Weights of a small transformer language model: untied embeddings, 5259 steps.
Each number is 200 + 40 x the weight over its row's rms, rounded and kept within 0 to 999. Layers, rows and columns count from 0. The size before them is the row's rms in percent of the matrix's.

# layer 8 MLP up, 512x128, rms 0.0944, rows 370-424, columns 0-127
096,178,250,177,195,206,183,258,231,219,205,184,204,175,279,209,183,241,185,223,210,166,120,130,147,207,175,324,163,206,197,200,232,154,239,215,240,215,154,180,146,162,223,156,219,133,194,165,236,228,193,181,102,207,237,174,234,189,255,237,220,119,208,131,153,193,254,159,209,106,266,200,237,189,208,193,226,190,252,180,234,264,212,208,231,142,140,181,190,193,179,123,267,232,170,93,227,127,215,217,177,135,204,205,237,234,206,203,249,174,199,206,236,177,233,174,255,231,222,208,205,215,188,238,255,164,251,236,227
096,204,160,176,152,245,225,193,181,168,239,173,158,221,152,150,253,182,237,275,109,237,177,157,208,204,201,212,187,228,192,187,115,138,256,211,234,246,257,201,240,181,163,92,152,205,189,238,307,203,136,178,256,199,190,156,251,188,214,211,186,185,184,138,215,231,220,181,218,206,219,275,214,240,228,205,180,152,208,260,277,229,131,226,207,235,230,169,218,137,198,201,172,199,183,203,125,195,198,151,156,232,202,222,185,225,117,223,211,197,220,233,189,251,216,289,209,196,192,238,221,163,257,265,174,110,178,249,154
103,184,237,171,212,170,218,150,242,204,190,247,191,193,204,194,281,173,158,275,172,223,157,197,117,129,135,203,203,197,216,127,232,269,221,85,127,211,167,212,216,191,162,158,111,193,201,214,182,257,214,283,205,153,207,142,238,192,157,219,175,202,213,196,231,247,173,125,209,170,235,273,192,169,180,209,261,175,164,204,171,235,214,221,236,214,266,120,157,211,218,212,278,197,197,165,179,236,188,146,232,210,215,268,175,243,209,129,137,186,205,240,240,205,287,234,225,227,197,259,249,229,222,195,243,185,233,228,193
095,178,181,254,217,241,239,238,146,239,171,158,131,192,234,240,299,139,219,245,176,189,104,100,231,209,152,200,274,201,185,172,218,177,165,198,158,168,179,210,169,192,241,198,174,216,146,267,215,186,164,240,164,197,262,200,209,190,142,207,148,191,186,160,180,230,182,180,176,232,263,216,192,224,211,272,174,205,256,219,231,243,229,226,194,206,234,177,144,230,273,171,197,197,230,111,232,166,177,207,204,217,222,264,221,232,205,179,147,218,216,267,78,319,158,153,165,220,184,214,252,198,181,197,222,215,248,174,211
107,199,195,224,227,253,161,238,192,191,192,190,248,203,201,188,246,193,251,160,239,201,116,168,227,149,201,301,176,239,186,133,201,186,120,244,206,194,206,167,161,147,264,200,187,176,253,264,182,186,204,159,176,138,191,250,288,212,196,154,252,190,267,198,213,158,159,204,214,123,161,211,202,174,164,237,205,169,244,198,189,197,171,152,141,230,222,181,224,181,211,213,181,309,225,205,183,87,296,211,221,235,228,179,127,243,199,216,259,235,211,146,172,229,229,289,266,177,176,260,181,205,201,191,156,171,191,253,193
098,164,170,262,183,190,217,140,249,247,169,243,123,139,172,173,247,157,288,134,244,166,173,168,208,225,215,184,220,192,232,175,225,188,232,188,153,263,196,238,174,151,202,203,158,192,323,281,281,160,150,239,142,189,176,178,161,220,194,232,166,187,258,178,158,207,239,195,183,190,132,227,218,160,165,179,188,204,267,158,207,211,190,222,143,181,167,169,234,205,174,229,265,241,226,166,206,88,204,175,206,202,232,197,208,230,263,312,142,172,212,176,178,166,286,211,193,152,190,246,195,191,219,159,167,166,206,212,190
086,223,140,189,212,239,180,220,207,208,159,243,188,187,202,227,158,142,220,218,159,231,175,155,139,103,226,241,186,157,178,164,227,158,138,230,200,251,200,184,130,202,242,108,201,229,218,150,173,221,117,261,177,158,233,268,246,231,117,152,234,157,185,110,209,254,180,168,180,242,264,164,201,187,244,242,260,143,251,246,222,222,193,198,127,272,228,227,180,179,228,133,233,251,178,202,240,164,209,192,127,243,229,261,194,230,229,225,213,189,185,175,251,256,248,193,196,212,237,193,255,213,181,171,233,166,158,152,241
100,233,212,214,233,236,225,195,255,135,164,110,116,158,187,240,218,199,149,224,191,209,183,103,242,208,231,209,172,245,264,193,209,170,164,161,151,210,179,222,184,253,202,178,185,159,175,221,281,170,196,171,206,135,286,236,253,208,104,189,160,145,218,242,218,228,167,240,137,170,129,195,139,205,200,192,272,129,189,212,241,215,214,224,149,205,233,200,224,251,149,214,267,193,297,143,166,169,149,225,230,257,192,233,209,235,224,192,213,227,233,253,116,230,259,212,191,206,168,224,181,217,212,193,157,176,174,143,220
096,228,122,210,262,226,211,207,211,199,153,177,162,154,162,176,288,238,224,242,143,149,172,144,206,272,216,246,150,184,216,221,234,251,136,219,220,240,227,185,159,212,211,186,214,221,209,265,228,192,203,191,120,153,189,156,234,250,260,124,238,227,196,218,129,189,192,166,255,210,249,145,225,229,185,228,227,152,163,170,171,213,236,209,128,187,201,185,267,176,207,213,238,209,224,277,242,93,143,160,186,205,201,269,136,290,176,240,214,198,210,234,193,176,169,162,251,137,182,252,168,233,271,179,162,184,215,224,167
109,173,166,295,190,269,206,279,117,279,225,228,212,142,165,186,167,225,189,169,152,212,166,202,237,160,191,245,169,288,210,140,168,218,185,169,196,130,176,193,150,179,259,168,235,210,192,215,206,163,117,234,196,130,232,204,241,281,191,208,200,214,215,161,146,216,208,206,203,178,217,213,193,236,181,215,195,179,179,229,170,273,151,209,189,223,220,79,200,220,186,253,285,212,136,177,164,167,173,185,218,231,211,218,262,254,169,202,207,179,164,195,225,237,158,240,202,96,168,273,197,197,238,247,186,208,172,282,178
097,252,205,276,230,191,182,211,260,215,183,172,197,257,215,221,178,195,217,191,162,252,188,181,189,230,163,216,207,268,136,189,207,150,160,153,192,183,171,172,186,195,226,190,182,166,258,260,222,148,176,200,152,224,219,135,235,204,265,154,298,197,171,164,161,157,221,180,271,174,201,282,201,239,159,204,178,234,211,80,217,235,203,222,148,194,155,106,176,278,261,179,217,247,146,261,115,197,178,198,191,226,243,198,210,245,163,217,210,153,212,191,212,227,221,200,238,178,179,283,192,213,236,169,127,124,151,133,239
103,141,172,280,163,229,219,233,187,167,229,293,172,184,161,216,146,176,132,162,171,196,150,202,188,193,173,233,155,217,210,216,153,217,272,208,156,185,172,249,202,244,234,105,195,251,227,238,196,186,191,290,183,159,171,187,196,266,122,206,207,297,236,187,204,222,186,187,210,194,214,200,140,254,149,170,214,124,245,195,183,223,131,224,218,258,205,207,229,280,188,196,267,196,244,188,178,161,185,211,133,172,213,202,172,238,158,221,174,136,145,240,249,286,176,288,167,146,174,236,161,138,192,161,206,204,180,185,187
109,252,190,181,215,209,267,198,241,153,131,263,171,99,179,162,272,133,174,174,218,185,204,146,266,249,161,200,186,194,217,146,172,220,222,140,177,224,230,249,214,221,207,168,195,186,184,198,272,173,155,224,195,201,214,187,239,224,176,197,243,207,272,124,249,170,161,180,241,135,121,143,195,181,191,245,182,133,302,101,143,191,154,255,236,232,182,157,148,228,215,228,189,252,128,156,177,182,230,228,184,242,205,234,179,220,153,232,171,211,205,195,207,258,269,273,183,204,216,220,197,216,228,166,195,166,149,240,186
096,170,175,249,150,260,351,194,205,252,177,143,196,224,204,289,186,184,184,220,216,201,197,122,270,216,190,266,142,241,160,144,240,261,251,245,208,137,249,184,228,183,253,209,193,208,273,266,205,255,161,155,205,186,241,161,202,207,170,177,180,131,228,176,134,194,215,190,194,211,181,189,130,145,161,226,179,184,246,188,185,294,159,180,214,123,238,163,167,259,205,211,193,178,195,202,253,196,207,199,217,239,218,220,189,202,241,241,172,154,219,196,186,195,194,192,185,189,211,228,94,206,226,181,214,133,120,173,210
109,132,170,207,214,241,177,214,220,183,193,205,177,188,208,242,232,230,154,305,175,199,209,223,234,148,146,224,203,219,202,210,211,270,181,208,246,191,219,249,180,175,187,162,188,223,238,262,249,162,139,291,135,92,180,210,259,255,148,157,195,186,212,188,167,227,231,209,171,221,214,162,174,171,140,188,213,169,185,179,251,177,101,251,184,210,152,172,238,256,257,223,225,202,212,211,224,120,212,161,219,204,219,217,195,199,290,235,218,136,156,203,121,219,241,240,177,173,123,236,208,252,204,194,153,157,209,93,258
094,200,204,171,144,214,248,202,234,186,143,137,160,186,188,124,216,137,164,210,209,217,99,196,257,168,157,239,269,233,180,198,195,277,138,166,235,173,150,197,160,191,212,166,126,214,285,177,192,220,244,182,191,162,175,190,213,233,259,146,195,122,216,216,169,156,174,215,282,206,118,155,192,217,193,205,171,186,257,151,109,184,176,264,181,191,214,230,173,267,202,206,209,229,276,202,198,165,175,183,127,181,219,214,221,221,217,221,252,207,241,229,192,192,184,232,311,179,207,292,154,193,241,191,195,143,188,220,155
098,256,178,183,168,248,262,249,188,207,177,159,192,197,157,214,290,210,281,202,209,208,229,145,235,228,184,207,223,218,265,185,96,236,267,186,202,187,239,157,195,205,162,190,204,217,193,228,307,152,211,230,213,155,240,175,176,254,205,205,222,159,219,212,113,226,273,168,258,224,137,239,171,174,135,177,223,123,277,221,200,240,157,271,152,192,210,180,161,221,270,168,166,202,146,221,227,178,181,178,203,208,199,250,218,203,205,249,208,238,157,240,181,257,166,179,183,151,171,180,243,137,196,203,185,207,69,220,213
093,184,271,219,251,183,136,245,247,155,148,167,235,236,259,202,244,260,222,161,126,237,155,151,255,229,153,166,197,233,209,163,227,224,197,193,241,193,220,197,216,202,169,140,211,171,214,156,224,265,215,225,155,130,236,236,200,284,173,272,218,195,197,209,222,243,255,208,278,225,123,208,178,187,212,197,205,207,227,195,142,280,204,182,160,209,155,108,127,221,209,139,185,174,277,153,179,179,159,164,162,221,194,232,172,165,160,189,248,202,227,217,157,159,162,298,163,259,190,188,211,200,164,262,211,235,127,214,235
102,143,182,187,206,221,270,293,171,247,110,169,202,161,256,243,188,254,186,219,202,212,145,160,210,149,212,187,154,195,225,187,195,171,174,230,176,144,196,202,219,216,227,145,162,236,209,234,274,175,217,240,218,171,198,225,194,254,228,224,269,242,227,139,89,115,206,209,248,177,213,235,205,219,141,252,205,147,253,147,210,195,165,253,187,285,209,236,172,222,240,143,209,216,204,144,241,118,198,186,185,230,199,239,228,182,150,172,196,70,125,165,230,230,208,242,147,210,217,252,196,185,207,189,152,231,213,204,204
099,301,210,136,175,198,190,187,253,283,178,158,195,192,166,206,196,199,242,211,195,231,180,187,215,232,260,163,143,235,232,174,155,222,280,185,193,191,207,173,170,193,186,175,194,192,234,187,264,246,128,244,177,227,166,218,243,244,156,240,192,182,227,192,189,234,255,160,226,207,177,161,206,235,130,214,208,124,221,138,252,237,220,242,161,187,262,183,204,182,162,235,281,265,188,159,182,87,233,178,170,225,257,246,271,246,192,238,254,110,144,185,205,195,203,257,166,145,204,244,165,178,268,138,157,182,178,254,202
090,179,161,213,226,257,183,167,145,186,179,248,181,159,153,211,241,136,224,178,175,246,165,152,149,200,228,161,141,193,200,205,196,189,251,147,194,229,243,194,239,202,170,135,276,270,163,196,242,268,152,194,111,213,233,144,190,235,161,257,168,184,171,174,223,250,177,121,179,248,189,259,170,195,192,254,251,210,199,229,187,213,164,237,239,287,297,180,188,224,254,161,203,170,213,144,154,152,222,217,174,173,245,296,193,255,203,179,180,218,189,175,225,258,172,109,230,168,170,215,289,237,253,195,221,201,190,203,153
091,146,216,244,249,165,224,264,217,211,171,243,183,147,134,153,256,122,171,210,209,228,233,190,152,210,261,227,115,161,233,161,214,187,225,211,238,203,184,240,231,214,240,164,221,264,258,196,170,194,159,147,161,219,279,214,188,189,122,160,223,144,268,82,152,220,235,157,219,148,232,175,205,188,206,205,194,189,208,204,257,218,191,207,208,214,210,112,189,154,272,227,206,206,209,144,107,242,193,132,179,231,139,210,237,229,238,176,178,207,222,265,194,227,187,212,227,228,123,238,132,223,141,194,191,169,224,262,189
100,231,126,236,300,209,236,271,169,181,249,187,165,186,191,216,252,242,215,241,120,219,188,177,231,208,178,214,247,195,144,160,202,180,132,183,225,152,181,200,139,117,173,181,185,258,269,114,216,160,176,211,159,173,250,162,241,220,188,234,299,213,192,189,209,164,235,218,269,218,168,150,177,176,202,247,242,146,161,205,254,241,211,198,191,171,193,145,225,195,187,193,192,227,236,243,200,182,181,129,141,149,194,262,264,230,226,261,186,187,249,235,211,230,214,195,281,105,197,198,142,134,173,160,208,210,162,159,218
091,147,149,195,210,188,192,225,175,192,179,169,140,121,168,221,248,247,161,172,169,252,158,175,241,221,229,177,203,171,178,204,184,152,193,162,271,232,216,231,206,126,215,204,198,194,219,213,257,201,202,238,189,170,215,184,246,254,148,164,188,195,202,159,182,244,249,198,220,221,167,194,205,179,246,248,192,197,251,198,147,231,206,203,146,220,161,178,237,231,245,196,219,197,345,165,157,161,185,190,234,159,185,231,228,256,126,166,236,226,237,213,157,250,207,208,274,192,114,239,147,147,148,175,180,258,52,234,124
101,200,198,130,225,229,184,253,180,198,209,204,267,154,198,164,220,193,136,210,127,258,163,175,195,254,158,190,176,266,145,180,279,202,154,208,235,223,192,145,154,218,196,190,184,237,246,262,154,237,166,213,227,176,205,229,218,191,207,173,244,178,232,162,185,122,254,188,274,149,225,222,228,124,224,216,213,166,196,204,231,165,101,198,174,179,132,216,123,184,214,201,214,202,211,189,123,137,213,190,140,251,200,266,230,205,142,217,266,218,195,190,143,240,216,280,225,186,151,282,197,202,227,169,273,167,201,128,271
107,201,163,221,222,184,171,165,189,251,156,186,180,167,189,265,172,187,155,196,176,182,194,207,160,216,186,256,206,187,174,93,231,182,140,211,237,244,226,162,180,175,220,189,190,227,225,254,211,247,196,157,208,174,258,230,298,236,182,258,181,98,218,212,218,194,174,134,196,223,207,247,121,144,96,158,225,169,216,229,271,234,239,206,191,246,187,91,202,220,229,240,185,285,134,132,211,183,170,191,157,252,213,258,229,209,175,162,201,112,186,256,165,204,236,196,242,265,173,219,171,207,160,178,205,210,209,203,279
107,191,239,109,217,230,226,238,249,194,177,251,178,157,270,165,221,190,221,222,175,170,203,142,261,264,190,236,241,217,238,200,152,213,203,205,266,168,175,189,194,232,234,151,190,153,232,203,223,264,178,252,176,125,315,135,196,210,151,254,264,217,179,150,164,162,194,145,208,230,225,233,162,213,186,299,148,167,263,204,196,261,182,207,159,181,162,154,190,223,96,209,239,198,225,143,143,149,177,117,212,211,170,224,263,199,129,168,191,185,207,227,161,275,172,231,201,219,209,198,189,208,206,217,237,156,254,182,169
105,191,158,176,191,187,155,221,227,203,182,168,222,192,232,150,224,157,237,173,244,195,159,215,188,216,250,224,213,148,227,211,271,153,201,218,174,166,202,287,164,161,197,128,207,177,198,132,245,206,168,223,158,157,240,216,258,203,183,262,271,167,226,171,142,223,198,138,190,189,256,212,219,223,149,293,176,213,262,177,240,135,113,235,182,150,134,205,106,264,167,250,231,239,252,174,190,116,185,174,220,177,197,208,199,260,130,230,241,209,189,278,169,225,247,205,208,252,177,261,223,171,167,187,259,144,245,213,245
104,225,143,242,213,156,116,295,193,217,201,216,203,196,163,147,136,275,207,211,189,184,174,183,231,162,243,236,104,138,199,234,247,238,145,224,189,190,184,240,199,122,210,133,214,234,187,193,215,205,230,208,200,216,205,145,262,233,238,214,141,258,180,149,134,207,179,175,206,191,213,184,182,221,165,201,265,185,203,171,182,199,223,201,190,168,161,145,190,230,244,152,267,259,189,184,131,261,252,159,207,159,255,217,223,273,223,201,236,248,234,185,241,206,252,221,307,168,130,243,208,154,225,232,209,94,176,184,196
106,136,211,211,232,243,215,208,241,221,208,209,150,152,148,214,141,173,243,184,212,230,166,183,258,242,214,219,228,162,145,171,276,196,256,210,147,201,184,208,204,253,235,158,114,194,190,248,249,141,211,252,127,105,196,149,167,240,89,200,270,168,212,178,133,179,217,240,246,190,228,183,162,151,151,255,196,212,238,193,183,189,162,213,209,191,284,205,152,217,175,170,234,200,247,210,236,153,170,177,200,196,196,214,178,190,248,148,236,136,166,325,168,195,265,240,205,204,197,214,164,167,291,186,209,199,227,210,240
100,224,164,142,227,254,251,235,192,154,222,139,163,212,148,211,248,143,236,174,179,266,197,202,190,166,177,137,247,239,208,197,168,250,173,210,195,207,212,212,126,137,194,215,198,214,178,230,200,190,184,213,280,194,175,239,277,172,190,204,224,169,191,151,172,155,220,200,296,158,189,183,217,180,241,213,117,103,258,236,231,304,217,207,114,164,225,171,197,190,202,178,194,209,177,207,151,226,212,198,185,197,193,211,179,174,181,245,277,210,183,251,205,289,241,336,219,158,141,260,227,156,224,220,179,176,156,176,231
093,193,156,174,233,229,218,225,203,128,182,296,203,186,178,200,280,204,275,144,93,224,206,190,215,246,228,222,155,152,243,176,155,223,165,174,185,229,139,183,230,188,164,111,136,272,222,164,209,228,185,193,163,166,187,216,197,206,192,218,152,165,198,203,147,214,175,129,227,220,270,254,185,269,198,270,207,191,245,284,237,246,193,250,199,258,192,185,218,199,223,213,250,170,263,196,207,271,228,152,143,222,143,255,159,279,161,153,255,162,171,247,150,202,200,204,195,144,210,213,260,194,198,150,189,213,167,209,157
089,179,166,225,192,248,225,231,144,199,153,191,194,166,139,200,196,131,243,228,188,138,216,146,241,172,272,206,198,173,214,226,244,266,211,186,252,199,215,229,183,230,201,158,213,298,163,263,186,167,209,167,213,227,137,182,218,203,220,287,127,206,235,163,229,169,222,144,249,145,281,278,149,153,174,105,187,177,222,193,226,235,234,237,152,235,164,205,207,174,242,188,172,189,191,157,254,149,250,228,199,153,173,211,196,141,218,177,235,221,187,232,228,166,233,217,334,180,144,271,234,199,139,233,238,175,204,228,187
095,185,137,162,162,186,167,199,267,221,178,286,189,215,208,158,227,201,203,246,118,229,201,192,251,226,135,223,173,287,154,128,220,182,102,212,257,177,183,218,173,154,192,226,207,226,280,149,239,145,169,182,189,197,237,227,257,254,215,188,256,180,149,137,273,181,206,157,246,221,225,224,213,220,180,183,230,177,245,164,118,208,166,181,201,191,202,146,202,202,191,207,256,234,216,186,150,139,206,159,171,153,142,261,265,206,208,191,253,175,201,173,146,246,182,242,254,217,197,197,304,154,211,225,176,234,142,251,151
099,274,242,173,173,171,192,147,161,156,194,275,147,204,200,199,232,220,240,203,191,240,144,139,175,156,195,286,178,282,195,174,234,155,160,276,240,206,203,248,178,226,248,115,218,198,193,187,285,170,233,136,209,192,169,242,167,216,260,217,275,192,241,131,195,185,213,129,313,208,200,178,174,216,190,281,206,193,231,143,154,236,212,182,202,269,213,228,189,204,257,218,187,183,229,187,163,164,128,206,170,164,209,201,202,286,203,160,184,179,201,218,202,244,211,231,234,211,151,214,282,227,255,147,142,158,171,210,202
110,132,169,228,139,248,171,220,224,160,184,221,276,140,122,199,208,176,217,246,129,178,193,210,177,163,176,224,238,215,187,191,150,216,209,226,186,167,238,217,183,229,239,161,149,229,258,264,257,238,158,206,154,179,202,142,247,279,182,263,191,203,189,193,158,216,233,144,213,179,169,204,174,205,215,155,245,108,257,233,186,234,187,154,137,214,283,169,183,153,156,214,226,226,254,159,198,174,149,151,176,231,198,255,175,295,170,222,323,194,191,254,135,147,217,241,237,176,173,196,268,170,228,226,192,202,166,227,211
107,247,250,257,252,201,163,241,216,185,214,190,236,261,225,194,198,201,227,185,206,211,170,153,177,184,264,203,228,238,153,226,148,192,184,168,219,183,152,171,187,163,194,187,187,271,215,256,146,179,134,238,169,221,200,182,252,219,234,201,223,256,214,178,120,204,207,122,186,182,199,219,123,234,195,210,192,159,229,132,231,225,162,224,163,210,221,180,224,213,334,256,216,316,201,219,122,170,210,171,120,234,214,248,239,227,202,165,211,201,146,183,189,213,205,222,206,209,80,274,156,184,227,143,170,194,137,143,148
100,192,190,261,225,177,208,173,150,201,116,172,191,198,199,208,215,210,231,271,192,200,146,201,206,161,197,258,271,212,165,300,178,237,151,192,218,208,168,207,180,120,205,170,154,131,297,196,208,187,174,241,196,118,246,281,213,255,133,289,130,204,188,195,175,170,247,237,118,221,238,221,198,180,220,344,184,235,182,206,214,230,196,200,170,209,211,204,148,279,212,147,219,180,206,169,204,200,208,177,266,193,179,175,230,211,196,172,176,195,185,251,181,213,155,255,224,230,141,229,259,170,173,224,203,190,229,121,180
102,194,140,292,196,228,185,195,222,185,267,262,150,171,130,181,226,189,198,272,212,224,157,180,197,173,251,186,129,276,129,240,153,207,226,213,183,211,202,212,158,182,221,142,187,222,205,233,172,268,268,180,176,191,167,250,193,225,151,181,310,208,189,202,225,117,198,139,156,194,181,172,164,205,138,245,254,177,220,157,207,237,130,189,183,256,180,204,222,209,220,220,217,210,222,230,142,149,178,201,190,222,215,237,217,285,152,138,191,207,131,192,253,261,173,209,170,186,101,234,214,231,239,176,244,272,173,137,201
097,185,161,233,223,205,236,261,251,150,235,226,194,107,209,241,231,209,264,239,212,230,49,154,176,179,229,232,174,177,211,142,214,204,165,175,159,292,215,193,113,211,227,187,131,210,180,197,220,212,213,148,166,169,111,258,202,220,212,191,278,149,234,171,225,257,269,152,215,172,222,147,182,232,192,179,200,190,165,187,250,241,209,251,133,191,224,219,192,193,219,231,227,221,188,238,253,158,184,219,242,148,247,176,254,171,184,221,215,235,163,218,236,260,197,204,251,167,140,176,205,157,200,246,158,205,114,190,257
110,210,166,166,224,171,143,230,256,158,147,227,168,230,149,185,188,146,249,286,195,166,164,176,146,189,162,173,228,213,182,139,226,210,97,230,200,232,179,213,195,225,250,131,190,184,186,149,287,178,195,201,189,169,196,206,174,210,201,250,248,173,205,159,241,162,168,207,179,177,167,242,269,213,184,192,221,137,270,192,244,184,139,216,154,198,255,187,152,224,199,205,232,256,242,158,180,254,252,151,146,195,228,242,242,288,163,202,192,228,247,236,168,254,301,191,168,240,209,194,215,166,194,270,157,178,104,276,228
110,229,192,210,274,288,193,234,200,192,199,255,171,181,172,223,142,100,263,210,168,228,172,116,230,202,186,232,180,261,186,115,202,245,192,236,226,159,242,226,167,148,218,199,124,203,158,210,264,182,170,232,140,141,237,135,252,227,217,233,161,105,201,159,152,210,300,175,237,197,194,225,141,249,267,186,218,185,226,232,131,240,207,213,155,140,196,235,196,236,233,195,250,214,223,212,226,196,229,204,234,201,219,227,145,274,165,171,252,225,247,199,134,242,180,212,210,167,211,218,171,163,224,222,176,153,144,248,210
097,188,220,184,221,269,173,206,232,242,189,191,188,173,179,212,126,200,150,272,76,217,160,205,229,231,161,220,210,281,202,126,127,142,206,163,258,153,183,181,121,210,206,154,208,238,193,246,187,165,184,174,208,200,209,234,243,218,224,199,235,161,198,185,178,215,162,187,207,214,198,179,234,176,152,166,146,204,249,239,188,168,196,254,166,245,160,254,115,321,209,192,254,215,204,138,203,175,193,219,225,232,262,235,239,254,233,264,189,224,148,240,179,167,223,250,282,151,226,220,249,164,161,213,252,160,189,187,120
102,230,158,225,193,258,229,181,159,90,190,210,221,185,125,179,127,252,245,224,179,146,89,181,251,173,205,270,177,212,226,171,190,137,225,212,209,211,188,243,208,197,211,163,240,162,214,166,254,173,211,148,233,222,285,225,183,162,211,204,242,191,231,180,249,188,171,152,111,158,208,258,193,172,155,227,159,186,256,188,254,239,178,171,177,211,255,223,174,290,275,179,199,195,206,166,199,246,158,177,141,208,226,189,253,258,216,188,266,202,147,269,239,245,147,279,226,205,220,208,224,223,165,166,212,206,150,233,258
110,259,167,184,171,205,245,187,181,72,174,196,200,158,140,209,169,206,257,228,230,245,211,116,201,212,212,163,234,169,286,189,202,217,196,179,164,242,187,180,170,174,228,160,144,230,192,159,170,171,186,256,171,155,313,221,257,227,184,203,199,234,229,194,173,180,109,232,197,205,193,161,244,162,235,192,242,223,213,195,144,217,98,199,166,173,186,173,161,236,209,222,230,242,186,148,223,234,153,149,200,235,199,308,248,268,178,190,187,184,220,275,163,230,232,251,172,256,196,245,215,107,205,160,224,147,197,227,235
099,143,196,231,282,231,173,239,176,153,171,194,195,130,249,234,231,227,138,248,177,208,160,173,211,184,219,199,215,150,196,199,271,250,195,157,187,185,175,228,159,171,234,173,262,163,226,230,207,123,166,183,173,147,142,226,178,214,183,281,238,143,230,196,259,217,229,218,216,163,242,207,187,211,181,304,215,214,189,251,271,164,145,238,255,206,223,157,178,213,205,157,215,209,180,90,170,153,185,242,241,218,312,205,189,208,192,213,257,200,190,245,153,264,203,256,203,150,173,211,223,229,252,282,175,178,150,127,234
100,207,200,195,222,219,194,185,175,154,259,165,125,162,199,193,191,137,200,209,242,185,162,214,242,230,231,218,187,215,233,122,268,226,219,137,231,160,181,173,189,188,234,179,149,192,281,214,228,245,196,194,240,228,191,143,181,172,239,185,217,167,262,168,152,250,131,222,165,136,129,189,222,164,151,203,179,147,267,123,212,202,177,270,231,195,234,214,109,182,194,130,174,207,249,173,140,143,211,123,160,225,220,211,204,228,211,243,262,202,231,238,221,221,262,228,231,241,179,270,162,253,221,222,134,79,224,239,205
098,234,191,223,290,243,222,227,160,183,179,251,197,197,161,231,219,123,186,227,221,213,208,192,227,166,313,221,126,149,221,214,212,281,146,264,168,189,149,223,165,223,218,150,90,211,228,180,172,234,227,172,249,202,266,130,182,220,155,245,183,188,265,194,232,186,188,183,270,203,143,137,200,150,180,198,240,206,204,173,229,154,161,187,197,114,163,125,196,199,218,204,230,158,193,264,187,149,208,209,201,211,220,239,186,213,185,202,255,213,219,175,181,190,240,198,235,238,115,241,161,235,298,202,157,144,163,269,202
110,227,193,296,146,172,155,228,173,166,115,194,182,196,224,185,210,206,221,287,188,225,129,210,222,223,231,216,189,189,166,157,235,164,147,155,235,161,194,189,170,232,227,116,235,278,229,296,251,175,213,181,135,179,163,252,189,214,169,216,273,210,234,234,247,220,192,214,226,150,195,143,251,193,137,243,220,189,240,224,245,190,198,219,193,158,205,192,222,214,234,185,194,213,145,173,153,153,185,154,168,143,212,264,180,225,232,167,289,205,199,275,113,285,205,256,211,270,138,220,200,131,197,186,146,229,210,179,210
104,159,158,242,205,164,241,186,227,229,193,157,199,188,154,298,237,115,214,269,230,241,201,222,219,233,189,219,148,234,245,139,169,221,205,201,247,149,169,236,223,229,227,132,228,245,238,212,165,186,186,219,152,86,213,209,263,208,189,268,179,209,227,199,215,148,176,179,275,198,154,201,159,211,129,241,148,164,183,171,182,164,194,189,128,132,242,185,219,210,191,160,242,218,195,171,172,236,214,131,167,196,292,222,207,204,179,246,187,207,227,241,211,246,170,246,302,113,220,252,225,207,112,227,163,192,163,176,193
092,151,151,161,212,280,185,223,203,164,132,133,127,215,163,172,254,126,221,172,240,266,143,157,231,228,168,208,200,188,223,198,221,184,240,140,198,222,202,180,177,138,167,213,134,144,247,210,272,256,227,198,184,132,156,130,228,213,226,252,277,149,255,238,192,204,246,223,234,164,144,194,185,244,165,192,220,159,223,138,229,177,224,253,172,151,191,132,219,238,158,193,309,263,214,253,203,166,231,209,190,198,190,241,297,198,193,234,200,243,253,241,190,214,245,229,205,197,213,281,214,192,225,200,161,184,166,194,197
098,234,264,148,231,323,247,185,177,159,195,236,217,135,212,238,235,268,176,214,227,220,197,131,186,156,272,321,233,164,233,190,200,180,141,164,219,206,185,206,192,259,214,174,173,249,180,133,253,202,114,223,197,181,208,194,203,184,139,182,260,190,238,168,121,171,168,161,238,121,172,278,201,180,180,252,159,186,229,227,177,275,147,243,220,224,229,113,215,230,192,182,279,213,170,193,225,189,220,173,224,248,209,175,185,159,241,166,180,167,229,230,160,258,189,194,225,150,171,193,151,167,170,221,176,172,220,161,209
098,216,208,193,238,193,171,198,197,225,113,215,222,210,175,191,203,159,201,227,213,237,86,172,183,142,130,207,226,150,274,121,268,215,146,222,229,239,163,159,201,161,249,143,212,200,260,231,154,185,161,99,189,145,188,215,213,209,210,205,199,197,246,235,206,165,244,175,124,191,199,282,190,248,200,179,168,146,212,252,180,206,231,224,126,195,271,115,204,194,185,210,175,244,244,121,172,241,198,199,153,280,169,218,236,199,251,248,205,204,130,220,239,215,142,250,257,187,196,233,261,233,165,153,188,163,198,240,182
104,233,201,183,185,197,145,183,256,198,216,208,172,224,173,131,216,171,176,186,195,158,152,114,193,253,169,246,201,206,193,134,200,230,124,148,169,195,204,215,206,199,239,164,188,157,203,193,209,206,138,152,190,145,281,237,241,237,165,314,194,222,204,174,318,207,264,112,163,166,255,218,236,165,242,199,201,201,203,216,201,124,229,187,198,155,249,166,158,253,231,256,221,208,205,196,178,162,256,227,249,210,204,274,196,200,159,202,170,229,167,179,216,233,254,242,294,112,130,244,236,159,196,215,205,165,174,243,161
094,184,182,223,278,256,184,220,163,205,217,184,180,204,168,230,253,131,181,232,230,222,137,209,113,203,214,236,180,242,138,209,217,252,222,109,220,216,146,224,136,131,238,156,184,201,160,195,230,186,192,178,174,256,207,189,268,245,223,300,216,163,229,187,233,188,177,152,186,186,212,168,176,209,163,186,171,198,169,130,238,223,179,260,159,176,215,180,211,241,199,184,227,346,165,163,101,121,199,210,153,187,190,186,239,229,227,202,193,211,247,258,266,180,207,176,157,176,198,167,251,206,191,206,120,219,153,268,239